{
  "n_head": 8,
  "vocab_size": 50257,
  "activation": "swiglu",
  "norm": "rmsnorm",
  "rope_fraction": 1.0,
  "attn_scale": 0.125,
  "init": "normal",
  "init_std_qkv": 0.0298,
  "init_std_down": 0.0427,
  "optimizer": "adam_hyperball",
  "beta1": 0.9,
  "decay_fraction": 1.0,
  "decay_shape": "linear",
  "batch_tokens": 131072,
  "seq_len": 1024
}
Each number is 50 + 15 x the weight over its row's rms, rounded and kept within 0 to 99. Layers, rows and columns count from 0. The size before them is the row's rms in percent of the matrix's.

# layer 6 MLP gate, 1344x512, rms 0.0427, rows 1010-1028, columns 384-511
105:57 51 30 65 57 71 27 34 67 61 57 59 49 58 25 56 48 56 26 45 70 49 47 32 59 61 44 42 25 44 43 24 53 67 44 62 57 68 29 53 74 32 45 65 64 54 57 46 58 32 52 27 25 48 74 63 47 53 50 53 58 37 83 74 41 63 34 19 57 55 28 80 59 25 48 34 58 63 45 50 42 35 54 69 49 54 43 93 61 45 52 40 73 42 70 73 44 59 37 53 40 52 42 47 34 42 66 62 71 39 60 51 50 66 35 56 66 57 63 49 54 35 45 48 72 56 47 57
092:68 33 50 41 91 61 58 38 64 44 23 32 37 72 26 43 96 38 70 68 66 47 25 69 47 59 59 67 34 55 62 50 37 68 41 59 37 62 38 43 79 51 70 47 69 71 35 80 34 75 47 35 56 56 30 51 17 51 40 49 58 18 58 47 39 53 42 37 37 57 42 40 61 29 51 48 71 48 51 27 78 27 46 43 66 38 57 66 50 49 37 37 72 68 31 41 49 49 40 50 35 33 98 62 37 78 68 57 59 24 30 92 53 49 41 54 23 25 78 49 52 51 64 34 63 48 49 58
101:34 55 42 44 41 26 50 51 67 37 63 52 48 39 57 56 61 41 76 70 33 46 40 33 40 54 62 76 57 35 58 45 44 27 52 64 75 78 29 29 70 46 77 45 49 50 40 38 62 76 65 74 63 27 52 51 56 34 50 62 27 39 24 37 29 36 70 14 33 43 62 47 53 68 47 36 47 52 49 53 44 36 77 51 47 59 30 76 73 49 23 31 67 35 56 49 64 30 49 62 63 74 36 74 57 32 56 45 47 54 42 58 51 53 70 51 63 37 44 46 47 39 53 43 40 41 33 22
094:23 27 44 58 37 17 35 39 46 56 27 59 66 53 33 87 62 67 50 84 68 62 77 63 57 79 45 19 64 46 50 26 46 30 58 43 77 66 51 60 50 55 42 57 38 84 66 50 47 44 68 38 47 32 45 82 45 68 18 55 36 47 54 45 56 59 63 40 49 52 76 54 28 50 68 46 38 54 40 44 33 35 61 71 49 70 16 49 57 34 14 55 14 50 70 66 53 44 44 60 70 55 56 32 62 58 61 61 60 76 36 42 71 48 51 46 74 57 51 25 30 06 59 22 45 36 70 60
097:52 58 43 71 31 58 49 66 53 53 26 49 61 10 35 49 68 50 53 64 78 67 37 36 45 60 61 44 69 29 47 40 76 60 57 38 55 68 45 31 48 48 39 55 75 48 75 35 18 39 27 72 44 50 63 52 67 53 82 45 60 70 51 66 62 52 64 35 28 45 56 54 59 28 58 10 38 53 31 60 28 67 51 53 25 58 38 22 48 40 52 18 39 24 51 48 51 47 60 53 85 71 00 48 67 59 43 81 41 32 24 52 36 37 21 63 61 41 56 47 34 44 39 43 54 63 49 41
101:41 41 27 66 40 48 34 73 62 48 66 69 36 55 68 65 45 30 52 52 54 35 35 48 48 52 51 31 55 48 54 36 96 59 42 60 63 48 41 52 36 59 50 66 45 64 48 34 42 32 59 68 29 42 65 47 65 43 56 50 57 40 66 25 59 55 56 43 40 38 33 50 69 29 27 48 60 16 46 56 33 27 56 59 39 56 39 63 57 45 85 47 46 58 60 52 43 48 53 87 63 46 57 26 43 64 93 73 33 30 32 60 78 42 24 36 51 44 82 33 48 52 73 38 44 44 66 58
101:38 44 51 25 40 35 46 44 40 42 63 52 38 45 45 57 46 45 46 42 76 69 46 56 41 83 48 74 60 40 53 56 90 68 50 54 73 41 39 63 41 61 47 65 52 34 57 46 48 41 79 31 29 36 51 47 31 51 42 51 67 43 42 78 67 67 50 25 42 42 47 69 56 47 89 35 20 44 76 40 39 41 38 65 15 70 99 76 29 56 33 34 49 74 46 56 55 56 53 44 53 55 45 57 44 75 76 46 69 46 53 62 48 54 61 38 74 51 35 51 74 49 63 20 55 24 67 56
099:51 84 00 57 55 59 43 46 68 29 62 54 57 47 73 60 23 31 43 66 55 59 34 36 52 28 56 50 58 77 47 24 55 40 44 50 31 30 61 61 48 38 41 60 45 56 70 56 43 44 72 55 81 71 40 34 78 54 60 53 35 42 47 31 47 63 63 99 53 43 59 27 59 63 56 28 48 54 35 44 58 74 54 50 53 36 38 53 40 72 31 58 45 33 52 30 81 47 48 75 47 24 41 44 63 40 21 41 22 49 67 55 63 51 44 52 54 52 27 55 43 43 70 25 55 37 55 85
097:26 75 40 58 58 64 48 46 35 68 67 40 34 54 40 63 53 51 75 62 74 47 30 46 63 65 67 39 60 51 56 27 67 36 49 37 43 47 45 60 70 52 63 48 38 48 47 43 30 13 45 70 53 23 55 65 28 56 71 43 38 60 57 16 40 49 49 37 74 61 70 38 77 27 25 62 49 38 29 50 41 25 71 43 26 72 58 46 55 44 34 40 35 74 65 44 40 57 48 64 48 48 70 27 83 54 61 47 45 18 47 45 53 63 50 42 79 34 53 47 65 68 39 56 58 63 36 60
100:63 59 40 94 59 33 35 55 57 63 58 50 43 16 37 79 52 27 62 56 41 37 23 37 26 64 54 76 76 50 48 60 48 37 47 52 36 42 66 58 57 42 39 48 43 62 46 36 30 49 23 70 22 22 86 53 26 48 52 65 71 39 68 62 53 74 21 46 41 55 88 47 58 47 44 48 45 07 70 63 21 48 38 33 53 36 17 51 56 42 32 56 53 53 76 40 59 52 53 59 52 33 37 33 55 69 37 24 68 42 61 47 54 51 64 50 33 28 48 46 54 41 57 57 77 55 61 50
096:50 16 56 42 34 55 47 91 49 35 69 73 35 18 57 42 77 69 31 58 49 67 36 35 23 45 67 21 57 47 65 48 75 15 53 65 48 53 58 46 63 27 44 70 50 47 33 30 72 72 22 38 54 58 60 57 36 66 59 74 48 29 53 40 47 67 51 60 58 50 44 74 51 45 54 42 53 44 48 55 51 52 42 56 68 61 33 37 47 76 47 50 64 45 64 25 37 54 57 39 39 51 23 48 50 59 37 71 53 46 57 66 62 49 73 46 53 69 45 68 89 31 59 57 25 61 50 59
098:62 47 54 55 40 34 56 50 65 50 58 34 32 13 32 84 55 50 75 42 37 45 49 57 70 52 87 46 38 54 71 58 43 41 54 50 74 69 22 32 45 42 69 38 60 69 54 34 50 39 74 41 45 62 56 42 66 35 61 57 45 58 61 61 48 75 58 59 68 38 54 42 52 50 22 35 39 36 61 30 43 50 31 35 38 54 51 54 48 41 39 55 43 37 54 57 47 43 55 50 51 59 36 52 55 51 37 37 51 73 49 23 52 42 34 25 33 59 48 65 51 39 67 39 47 57 61 19
097:32 85 44 61 65 63 37 44 64 20 29 53 64 50 45 35 55 39 75 26 42 47 51 66 31 64 45 69 41 34 48 26 47 28 57 53 33 54 37 53 67 41 52 82 33 50 10 50 41 52 42 59 60 57 47 60 46 61 33 50 54 41 70 35 60 37 56 52 41 55 82 72 44 73 47 50 52 34 41 33 65 30 43 26 65 62 56 43 24 60 20 59 76 79 60 91 48 65 50 65 37 36 49 45 68 46 40 49 51 23 20 70 68 58 41 49 74 60 37 42 69 68 63 42 46 35 80 76
102:44 52 51 50 52 36 38 59 32 44 54 76 61 51 31 49 48 51 10 70 47 68 52 42 42 48 46 44 80 46 49 41 59 33 56 64 58 31 55 34 43 65 57 54 73 80 66 32 38 56 46 52 58 41 68 25 56 31 69 69 48 46 58 71 73 59 63 24 75 77 39 49 12 62 25 61 42 45 46 50 34 56 51 46 52 74 62 57 47 16 52 39 35 49 47 43 53 50 59 83 27 45 49 29 82 33 71 52 52 48 50 49 55 58 20 69 73 14 41 53 46 77 61 49 61 51 32 53
090:58 76 60 70 54 48 65 64 66 39 26 51 45 48 31 44 39 43 51 61 39 44 81 46 36 52 64 37 47 24 84 42 50 60 43 36 62 49 61 23 66 65 25 50 52 46 35 30 59 75 40 38 56 43 38 64 61 63 39 50 66 41 33 46 55 40 30 42 51 31 71 43 72 46 65 33 35 64 62 48 54 49 56 37 71 57 64 42 47 45 38 43 52 39 44 34 42 66 41 75 38 68 79 45 62 58 57 31 49 47 61 58 40 22 78 36 60 45 54 60 28 68 30 70 54 52 22 51
090:42 49 40 36 34 60 54 60 85 65 51 67 56 33 58 47 41 54 76 33 42 68 69 43 31 46 53 41 35 66 65 51 28 57 70 72 56 39 36 52 46 44 52 76 43 46 67 58 68 48 54 49 39 55 60 33 65 63 62 48 49 45 47 32 49 32 77 46 69 00 40 95 43 63 72 54 65 28 36 64 19 61 38 47 49 44 20 39 33 45 35 36 63 53 42 37 52 39 71 56 71 47 66 55 33 23 29 39 63 32 37 69 63 41 70 61 43 58 43 27 61 58 65 52 43 62 38 77
098:87 48 23 44 89 41 71 27 65 34 71 39 51 39 73 88 76 47 28 24 31 64 75 53 28 71 30 58 46 43 42 42 24 17 26 39 56 48 39 52 58 57 62 64 34 52 53 39 38 61 48 61 62 52 55 69 42 80 58 53 54 24 56 43 46 56 61 81 38 39 30 56 79 49 44 65 50 45 61 43 16 55 34 43 45 65 34 53 45 34 65 44 72 36 61 62 49 50 36 56 36 59 68 40 49 50 59 38 37 61 83 52 49 34 76 28 48 33 51 42 22 42 38 66 51 51 51 61
128:56 61 55 40 57 25 74 46 49 54 47 50 48 37 63 58 45 67 49 56 52 57 36 56 39 71 59 62 56 26 39 53 71 55 56 73 32 59 72 29 41 54 49 53 32 55 41 50 40 48 62 48 67 50 61 37 59 65 47 99 43 42 76 53 45 47 27 58 20 30 36 40 29 43 40 70 60 49 54 59 44 29 46 32 51 48 57 62 31 47 57 60 62 62 72 35 34 53 70 72 99 61 35 65 75 57 16 52 79 48 59 55 45 35 61 55 59 59 52 53 62 21 53 51 29 57 53 68
103:58 74 49 28 56 68 14 55 64 52 27 67 43 58 53 31 59 51 51 24 59 36 53 73 43 00 56 47 14 54 73 55 41 24 52 76 48 46 51 71 52 46 62 60 36 60 48 30 55 72 52 86 60 47 56 18 54 51 53 67 74 54 57 51 68 36 55 45 55 58 56 68 50 58 49 30 47 32 37 58 33 62 55 56 15 68 74 51 52 45 33 50 45 54 45 43 65 48 36 84 50 62 54 40 60 20 26 51 51 38 35 34 54 59 46 43 49 56 51 62 37 47 77 49 51 25 32 40
# layer 6 MLP up, 1344x512, rms 0.0427, rows 1010-1027, columns 384-511
100:82 60 42 68 68 36 40 48 62 77 27 66 69 53 42 51 35 47 31 45 54 66 16 39 64 78 59 42 62 63 58 16 48 48 35 70 44 69 09 46 55 33 58 45 38 60 45 30 35 45 54 50 61 34 65 47 25 61 67 52 48 49 51 63 52 65 44 27 35 74 26 77 67 64 55 62 41 61 52 46 49 62 40 37 54 60 39 61 56 55 55 43 61 70 53 23 31 34 63 48 85 34 42 43 49 34 32 49 53 31 47 39 40 30 34 37 56 61 67 45 56 42 56 55 57 60 38 22
098:25 52 53 61 32 70 51 62 53 73 25 35 60 54 60 25 62 57 58 58 41 53 35 68 47 44 46 25 57 28 54 57 46 56 58 41 67 70 59 44 46 63 47 56 63 66 66 52 68 39 38 69 42 78 53 83 46 40 27 26 43 40 49 38 66 24 69 61 64 62 61 58 65 48 50 52 52 58 56 25 55 60 74 34 63 60 39 53 47 56 38 50 51 39 42 38 63 75 50 49 37 49 58 48 54 80 45 15 38 34 34 48 48 55 52 75 34 43 38 56 50 62 53 63 42 74 33 61
101:36 55 71 53 56 34 53 31 70 35 53 35 17 42 77 35 72 62 66 37 58 31 58 43 54 32 41 70 53 41 53 55 44 60 58 63 68 52 31 32 48 71 65 51 62 50 57 39 71 69 60 52 33 42 56 70 56 31 36 42 40 55 74 41 48 44 48 37 54 30 85 51 65 74 52 53 41 57 49 34 08 46 46 12 50 42 29 51 76 48 49 61 60 05 38 35 66 67 28 64 47 55 35 67 42 32 46 49 45 66 65 53 31 60 67 48 61 36 38 84 28 72 60 65 29 74 34 55
099:69 79 60 43 57 47 58 41 83 53 57 49 67 65 23 90 47 40 42 54 17 48 39 96 53 11 66 67 66 59 43 57 56 24 45 23 34 69 34 36 49 56 76 47 80 73 31 47 38 82 34 47 41 65 31 52 44 57 59 33 48 63 44 83 54 51 67 56 36 71 74 54 55 63 54 60 58 48 70 49 77 34 43 27 64 51 28 42 53 73 59 40 55 39 49 57 57 46 58 59 43 37 26 36 46 40 50 37 58 30 62 60 59 44 39 55 39 53 50 25 74 42 84 66 51 46 60 24
103:20 57 25 43 45 30 73 54 70 48 68 54 60 42 49 49 60 52 46 52 71 49 53 40 38 34 58 66 22 37 51 57 32 55 19 38 50 65 55 58 43 56 71 69 24 42 46 26 44 41 52 77 47 61 43 83 48 74 77 63 91 34 71 50 52 43 58 32 37 46 30 65 44 48 46 43 41 65 49 56 50 38 59 60 48 48 22 59 38 37 39 44 51 59 51 61 70 35 46 50 58 43 46 74 36 54 58 35 66 41 66 38 30 31 84 29 55 47 36 52 90 59 55 29 81 35 81 15
099:63 37 45 27 53 66 35 81 68 58 40 30 51 40 48 73 38 58 64 41 74 51 40 56 46 42 52 51 48 65 54 51 80 40 48 45 66 40 57 56 40 99 66 32 43 42 62 49 40 47 46 80 45 93 45 20 27 78 35 22 41 26 50 89 74 61 57 45 66 36 85 53 03 42 39 44 68 70 79 34 47 71 61 51 42 46 29 62 39 42 58 45 88 45 34 42 55 30 33 39 27 37 56 37 58 32 55 45 68 48 69 22 50 48 30 64 47 79 22 59 45 62 52 39 25 54 54 46
101:59 33 54 59 29 78 51 69 48 26 20 55 25 83 53 62 35 40 58 65 53 54 17 60 59 27 28 48 31 69 50 53 51 38 54 44 43 33 50 86 50 38 39 53 34 58 55 59 49 61 36 75 62 46 80 39 64 76 54 18 74 34 70 90 30 41 41 47 71 37 61 51 47 52 41 00 48 49 67 23 34 30 64 41 45 43 38 37 53 54 45 56 44 29 45 63 49 54 38 48 50 44 60 76 49 46 61 32 34 37 39 76 65 73 18 58 78 34 39 57 43 40 67 59 70 34 27 40
106:46 35 61 63 91 63 48 57 73 70 62 67 74 54 45 61 70 56 73 56 31 53 57 66 37 59 50 66 99 35 43 55 37 55 58 41 55 36 69 46 43 24 52 61 39 32 72 75 32 53 61 55 48 51 75 34 70 53 55 35 56 74 60 55 42 33 60 67 59 50 32 59 30 64 35 43 51 69 24 54 13 69 58 54 61 45 53 63 52 48 46 43 47 72 58 37 47 65 31 43 52 45 44 66 61 38 60 58 36 41 46 63 51 22 26 61 51 25 50 57 46 73 23 33 60 48 47 64
102:66 59 64 48 56 79 62 62 47 66 57 20 41 50 74 38 64 55 32 31 48 64 76 52 31 60 58 48 77 55 50 04 29 41 34 32 25 40 86 65 51 50 56 70 68 30 23 23 50 49 57 51 32 31 51 26 43 32 32 65 24 57 34 53 34 49 27 72 46 62 56 70 30 67 34 68 57 49 68 64 44 21 67 57 61 48 37 59 59 61 22 55 48 53 41 36 51 49 48 34 38 13 38 32 39 40 70 37 52 48 61 34 70 26 75 46 38 66 55 53 45 81 32 62 44 62 54 60
097:74 43 34 36 47 19 48 38 50 39 63 49 36 50 58 99 79 38 37 69 67 68 54 50 61 59 79 61 79 54 68 56 75 40 65 63 38 54 42 38 58 39 59 68 33 62 63 22 67 60 70 42 53 65 42 30 44 47 26 65 43 58 28 58 29 47 57 45 37 34 48 60 71 31 61 43 64 34 33 62 41 41 40 57 77 27 60 47 66 59 54 44 67 39 25 83 41 40 52 70 22 28 65 65 61 51 32 71 39 42 34 35 56 33 00 39 29 41 53 60 65 40 57 60 56 41 63 75
095:56 80 73 65 72 65 46 42 52 58 39 45 55 70 55 11 18 65 60 56 70 21 21 33 63 54 02 61 73 35 18 71 27 48 24 44 27 46 44 59 69 82 45 48 45 54 44 58 31 62 56 58 45 58 91 58 26 22 55 65 47 56 51 54 46 48 61 65 46 53 60 12 47 44 59 64 42 70 44 35 54 30 40 72 44 29 68 47 64 44 48 46 39 31 38 47 64 30 36 53 59 37 65 41 41 30 53 47 30 55 44 67 51 58 41 68 26 29 70 53 32 61 32 40 48 42 27 37
099:34 40 64 41 55 50 55 50 42 44 37 67 46 26 59 42 58 37 58 76 54 63 48 62 69 45 48 59 26 59 64 72 54 54 17 59 69 51 51 31 39 52 53 73 32 56 51 66 39 61 48 67 66 46 28 19 64 50 32 51 69 78 30 79 73 59 29 62 39 51 57 61 83 66 35 33 68 64 44 37 50 36 36 72 62 74 46 45 45 51 62 55 64 64 45 75 70 59 58 50 52 42 63 43 18 71 46 69 46 52 64 61 53 45 42 48 68 33 34 46 71 45 51 25 51 58 57 52
098:37 48 48 51 27 39 44 81 40 74 69 18 35 47 58 57 64 52 58 44 59 31 36 51 59 16 61 55 67 45 48 26 22 58 37 59 51 46 74 70 32 44 46 38 65 50 46 47 41 45 64 40 19 56 45 54 59 28 41 50 62 49 51 28 55 51 29 54 70 39 50 51 47 61 50 52 34 41 42 74 24 59 86 59 53 33 70 35 38 51 36 46 16 53 30 70 55 55 49 39 74 77 51 47 60 56 43 59 61 68 52 38 41 21 67 67 70 68 48 41 62 52 55 58 53 54 50 26
100:62 37 61 33 86 62 30 32 08 47 41 58 77 21 34 84 52 72 46 55 30 37 39 46 56 67 54 71 45 46 37 67 66 47 40 66 66 70 22 46 36 54 54 65 27 67 61 39 57 66 53 30 50 34 81 51 56 51 17 63 67 36 40 35 58 67 89 48 44 50 63 45 48 27 54 46 28 49 53 65 51 53 43 74 40 41 66 37 66 48 64 62 52 44 43 52 48 47 61 67 43 34 34 48 37 53 52 58 77 29 33 28 43 51 43 60 62 38 73 60 46 52 42 76 66 41 55 58
093:22 77 52 63 59 55 38 33 38 49 54 33 51 61 59 30 56 46 49 51 42 76 23 48 52 48 24 59 50 72 52 39 37 61 75 69 39 41 61 49 43 75 70 71 38 64 45 40 50 59 52 25 75 60 35 59 38 26 28 55 68 45 50 63 43 51 73 43 58 16 37 53 30 39 32 45 51 62 37 29 67 41 85 62 65 40 18 60 52 40 42 47 43 13 32 57 46 56 43 43 45 43 40 52 21 56 47 67 84 68 34 95 50 43 66 54 90 59 36 39 49 47 69 49 40 50 44 52
094:67 51 40 46 44 66 49 00 55 13 53 60 82 59 38 29 64 83 50 48 19 50 56 31 38 76 56 77 65 35 48 75 30 35 77 34 58 33 64 66 45 44 35 59 33 43 68 54 46 29 48 63 39 44 33 56 53 56 49 28 45 50 55 84 43 79 46 43 38 63 62 32 83 70 59 32 61 43 46 53 51 49 45 63 71 55 30 29 66 44 51 44 61 50 58 67 41 54 38 58 36 62 82 23 77 41 49 34 16 38 68 62 49 52 55 58 62 47 66 40 52 66 65 40 40 75 77 31
102:40 27 51 68 54 59 55 74 50 74 69 57 55 57 56 48 41 25 46 61 34 60 39 37 67 28 62 29 61 60 20 47 39 70 69 81 53 68 39 67 66 28 58 62 26 51 71 60 45 37 40 28 70 47 50 16 76 39 45 58 59 80 13 55 36 36 43 50 58 47 26 52 46 47 30 20 44 71 30 53 46 41 64 61 57 49 60 62 27 61 63 32 46 21 62 29 24 64 53 50 71 52 34 66 58 60 59 55 40 30 19 43 39 53 32 39 44 62 50 79 47 44 57 59 59 52 47 48
109:27 71 53 34 41 53 54 52 59 41 75 61 45 35 13 25 53 47 59 37 56 47 62 52 28 20 78 55 43 38 37 51 32 62 47 43 74 42 51 51 42 53 54 34 41 54 75 58 51 74 47 13 41 54 33 67 58 24 57 38 51 51 34 78 80 35 35 57 52 52 43 48 28 62 67 38 33 71 65 65 57 82 50 60 14 55 70 42 32 63 78 49 50 49 49 48 47 69 42 35 32 65 45 46 33 52 64 51 41 78 55 51 56 40 39 29 58 51 31 27 60 50 28 71 40 32 41 46
# layer 6 MLP down (transposed), 1344x512, rms 0.0427, rows 1010-1027, columns 384-511
099:18 54 75 59 38 31 55 51 42 49 62 60 46 76 26 61 50 67 26 41 42 42 63 53 51 53 90 53 61 41 52 59 26 35 38 30 60 39 54 55 36 52 85 52 57 63 40 62 39 68 34 66 63 65 55 65 65 50 18 42 37 76 78 45 56 40 64 27 49 53 67 58 40 32 61 45 26 30 42 54 43 53 32 41 65 61 58 72 61 64 68 93 35 57 55 33 71 41 58 81 54 21 59 64 60 51 53 57 48 39 53 46 51 42 26 63 48 25 56 78 47 67 38 80 78 58 56 31
099:40 47 54 40 54 53 48 29 56 34 50 56 54 55 43 70 31 45 04 37 32 66 59 46 56 41 91 41 61 43 43 78 53 81 48 43 30 33 52 16 29 34 50 34 27 50 37 65 42 43 34 29 44 24 75 67 30 55 30 53 22 52 46 58 71 60 41 63 27 32 47 31 42 48 66 41 47 75 42 36 21 59 25 84 61 71 22 33 49 40 69 88 50 60 62 42 30 63 21 39 54 76 71 59 61 38 85 54 64 36 34 37 52 33 47 40 55 91 43 48 46 77 26 64 45 22 60 85
103:36 53 72 54 27 56 41 38 42 65 37 50 37 23 74 37 41 58 45 44 60 47 55 41 48 20 58 62 46 48 72 58 54 58 56 50 44 50 48 72 62 51 73 54 69 46 65 65 48 49 67 51 53 54 53 67 32 68 39 43 57 60 52 55 38 41 45 20 63 62 47 51 41 46 64 28 37 92 73 56 22 37 52 51 57 45 51 40 52 27 47 66 47 54 34 56 32 75 41 61 41 71 22 62 52 29 65 62 32 47 56 37 75 37 58 80 46 63 61 39 57 67 19 47 39 52 37 56
098:61 54 58 41 51 33 67 59 69 00 46 25 49 54 67 52 18 57 76 48 39 52 19 59 36 60 52 57 33 65 70 27 31 53 30 29 42 57 46 34 24 30 54 64 40 16 37 53 35 71 56 48 52 63 59 82 40 62 51 48 58 27 56 56 63 40 43 50 40 46 59 28 51 67 52 58 74 64 41 61 54 58 49 75 24 38 50 38 34 35 53 69 61 72 48 54 54 05 48 39 62 71 58 44 70 63 68 56 52 25 43 52 43 61 48 49 25 34 63 43 56 71 25 45 58 54 58 58
102:49 83 38 36 76 75 25 48 54 50 83 76 58 57 44 53 54 58 51 46 45 55 55 37 49 34 46 35 65 55 44 40 65 64 53 41 68 54 82 59 54 56 75 57 34 66 46 42 48 45 47 69 64 75 50 70 62 45 68 61 53 60 72 59 56 63 90 44 38 56 56 67 47 71 44 78 26 66 54 63 69 64 78 65 38 22 52 49 35 42 66 23 57 24 48 55 46 59 50 45 68 63 07 66 40 50 50 61 59 47 37 56 26 34 75 22 49 38 30 23 51 33 58 21 56 58 57 45
100:64 77 39 70 67 89 47 49 42 41 52 55 58 72 46 51 56 44 42 64 58 69 24 26 38 44 35 39 56 27 30 63 50 55 58 34 47 50 66 52 60 45 92 48 74 51 51 41 64 53 38 31 49 32 20 61 34 46 43 56 57 82 69 42 57 35 36 47 59 45 29 39 55 45 67 56 48 65 71 64 57 58 72 17 36 84 52 24 30 69 40 28 56 53 60 60 32 83 62 78 76 42 69 21 47 36 51 30 48 42 68 50 39 76 59 53 64 40 50 31 68 34 42 43 62 72 42 60
101:94 49 59 32 53 50 31 30 37 73 49 45 56 39 41 35 38 68 40 31 05 53 30 62 37 35 59 62 33 61 45 68 52 44 48 60 45 43 33 59 57 56 47 58 49 44 48 51 63 37 86 57 74 52 48 52 48 41 76 39 59 65 17 39 30 48 64 43 50 56 51 71 59 38 79 64 48 63 45 21 68 41 29 35 40 44 55 40 44 52 47 39 19 62 33 57 28 63 52 44 56 38 68 31 31 41 60 52 67 75 51 58 65 22 43 37 60 53 47 57 38 40 76 67 37 23 34 41
106:71 53 38 53 66 36 45 53 44 20 37 49 37 51 42 44 62 71 48 62 31 61 55 40 34 58 43 27 51 43 39 51 54 60 35 48 45 29 67 39 59 58 64 35 53 74 46 78 24 50 69 68 40 39 35 89 37 34 38 62 49 81 49 44 38 42 80 52 54 59 51 42 63 47 53 18 62 70 32 67 33 74 34 55 85 69 17 38 57 48 24 85 26 30 54 48 51 38 51 63 26 61 62 54 56 47 37 70 57 69 62 60 30 71 53 62 30 50 49 52 42 41 44 44 32 27 34 62
102:77 70 54 54 59 68 85 67 35 39 63 72 51 64 33 70 38 53 46 58 59 54 39 37 29 60 50 45 54 69 46 37 50 74 63 64 61 42 17 20 44 53 45 52 40 65 49 57 58 22 68 29 35 69 61 64 46 36 53 57 58 43 57 35 39 80 09 58 51 46 57 14 77 54 47 64 34 16 41 44 61 34 31 51 43 66 65 60 48 49 19 83 48 66 64 55 38 51 52 39 30 44 58 41 65 49 62 43 51 39 33 50 35 59 57 27 71 47 33 56 52 72 55 32 63 66 27 53
100:46 50 39 66 62 56 56 41 74 43 76 56 41 68 72 46 54 44 53 41 50 29 71 35 36 68 60 53 52 72 51 44 47 62 59 67 39 57 80 51 79 47 59 37 34 50 39 40 41 47 37 40 55 36 61 77 74 25 87 25 41 20 53 50 41 42 50 26 57 57 57 38 50 36 55 50 85 69 60 55 48 45 39 14 62 57 49 51 67 53 43 19 69 70 64 58 49 51 13 53 71 73 56 56 58 53 41 44 39 60 60 31 48 49 53 42 57 33 50 40 71 22 57 46 49 51 53 35
090:44 17 60 34 23 75 30 47 45 61 51 60 16 44 57 56 83 39 48 24 31 49 76 24 42 27 63 46 50 43 61 44 36 33 55 70 48 82 56 67 56 40 48 57 54 39 41 60 76 43 55 49 60 34 61 20 48 62 69 54 47 40 63 39 57 26 22 57 39 39 67 55 27 68 47 58 46 55 51 52 44 65 73 31 29 41 35 26 47 62 66 08 33 59 65 44 40 49 42 53 33 65 38 58 31 60 63 41 65 36 52 64 55 65 49 56 60 56 15 89 57 69 67 53 44 40 41 36
098:30 68 39 62 55 65 79 33 42 64 75 39 50 45 42 34 44 52 54 31 41 36 58 56 68 37 65 45 48 56 26 23 44 50 67 83 40 43 55 66 23 61 39 34 51 58 53 43 93 41 47 41 67 52 44 32 54 39 55 44 41 19 62 49 31 56 46 60 77 58 50 52 47 65 15 43 51 46 73 40 60 57 50 44 40 19 45 73 59 48 46 06 45 34 37 63 45 33 60 75 42 49 60 57 53 63 61 46 64 59 40 80 38 44 50 38 33 58 77 67 54 62 40 58 41 56 51 30
099:49 60 68 58 60 41 67 44 79 22 38 40 38 64 48 70 43 31 57 37 55 78 54 49 59 50 55 69 45 28 43 41 35 46 70 29 61 44 36 75 45 47 52 73 38 58 57 59 58 52 82 58 66 38 65 69 13 53 55 53 33 43 66 58 81 37 60 88 43 61 60 49 69 42 50 51 61 64 37 45 53 39 47 46 45 46 76 17 24 54 58 51 36 59 57 65 54 56 52 63 80 57 59 46 68 57 37 54 70 58 46 58 35 67 77 34 55 36 40 68 28 47 60 11 44 68 75 87
100:36 47 28 45 50 34 32 71 43 51 45 62 63 52 71 43 25 10 25 56 40 54 42 55 64 51 74 48 56 29 60 59 47 52 28 53 51 33 42 61 48 48 46 66 42 31 15 43 37 31 51 44 45 66 56 34 55 34 51 75 56 55 47 45 68 59 54 68 50 33 62 35 74 57 54 32 28 51 56 32 49 42 34 60 42 22 37 55 69 46 73 17 52 45 47 64 61 59 42 32 61 56 36 48 49 82 63 58 71 72 24 68 46 52 31 65 37 55 64 31 70 59 68 64 31 24 31 43
095:47 48 46 36 44 47 48 22 43 48 71 69 63 53 34 51 65 62 47 38 40 42 20 57 55 47 34 38 29 46 23 73 59 49 26 39 54 82 40 78 55 34 49 50 55 42 73 36 49 41 37 76 57 64 43 55 65 07 60 21 40 59 47 31 73 72 51 41 78 45 37 77 51 39 50 33 59 35 47 54 49 61 65 37 31 69 45 73 55 89 58 58 61 64 39 52 73 70 69 54 45 49 00 28 50 62 46 53 30 72 53 56 45 71 59 78 55 47 52 89 39 30 57 35 73 58 62 38
095:36 37 31 47 27 53 60 47 32 59 42 52 62 47 68 43 38 58 89 45 44 35 57 46 59 48 39 48 37 54 51 51 29 39 62 30 32 52 51 67 56 29 52 35 20 54 67 20 49 55 35 66 36 70 61 60 49 72 41 47 42 42 31 43 53 46 63 39 43 31 31 72 13 49 50 50 64 44 22 42 18 25 42 50 64 18 43 41 18 52 70 31 31 68 50 47 52 34 52 60 52 60 34 62 47 50 22 42 47 32 21 61 30 41 55 37 49 51 39 41 60 48 67 80 40 56 37 65
105:63 45 20 69 62 82 31 35 31 65 39 57 67 49 73 67 47 41 31 52 61 88 54 70 68 09 39 61 57 70 43 29 37 18 76 49 51 39 62 08 67 40 35 54 48 52 55 27 22 39 39 64 73 23 61 47 56 59 53 69 49 50 40 59 31 63 50 41 29 30 32 67 65 78 43 56 49 56 43 61 11 37 51 48 65 69 63 29 45 70 25 16 51 63 57 75 59 48 46 46 70 55 44 40 42 41 60 45 39 55 54 52 26 58 41 59 65 45 51 61 50 52 47 69 73 43 45 54
100:50 34 44 59 38 64 47 50 36 36 63 26 72 54 32 61 65 43 37 55 39 61 50 41 44 54 45 33 67 85 56 38 34 81 39 58 77 73 30 88 65 42 14 45 47 67 83 55 66 71 54 63 36 52 54 53 55 52 61 35 51 47 70 43 37 56 65 36 88 57 51 63 81 69 57 21 09 56 50 52 81 46 97 40 39 61 17 52 53 50 48 00 28 60 33 63 75 36 59 43 45 56 75 54 38 46 62 39 37 58 40 47 94 68 47 34 40 47 49 51 33 52 53 63 30 41 56 26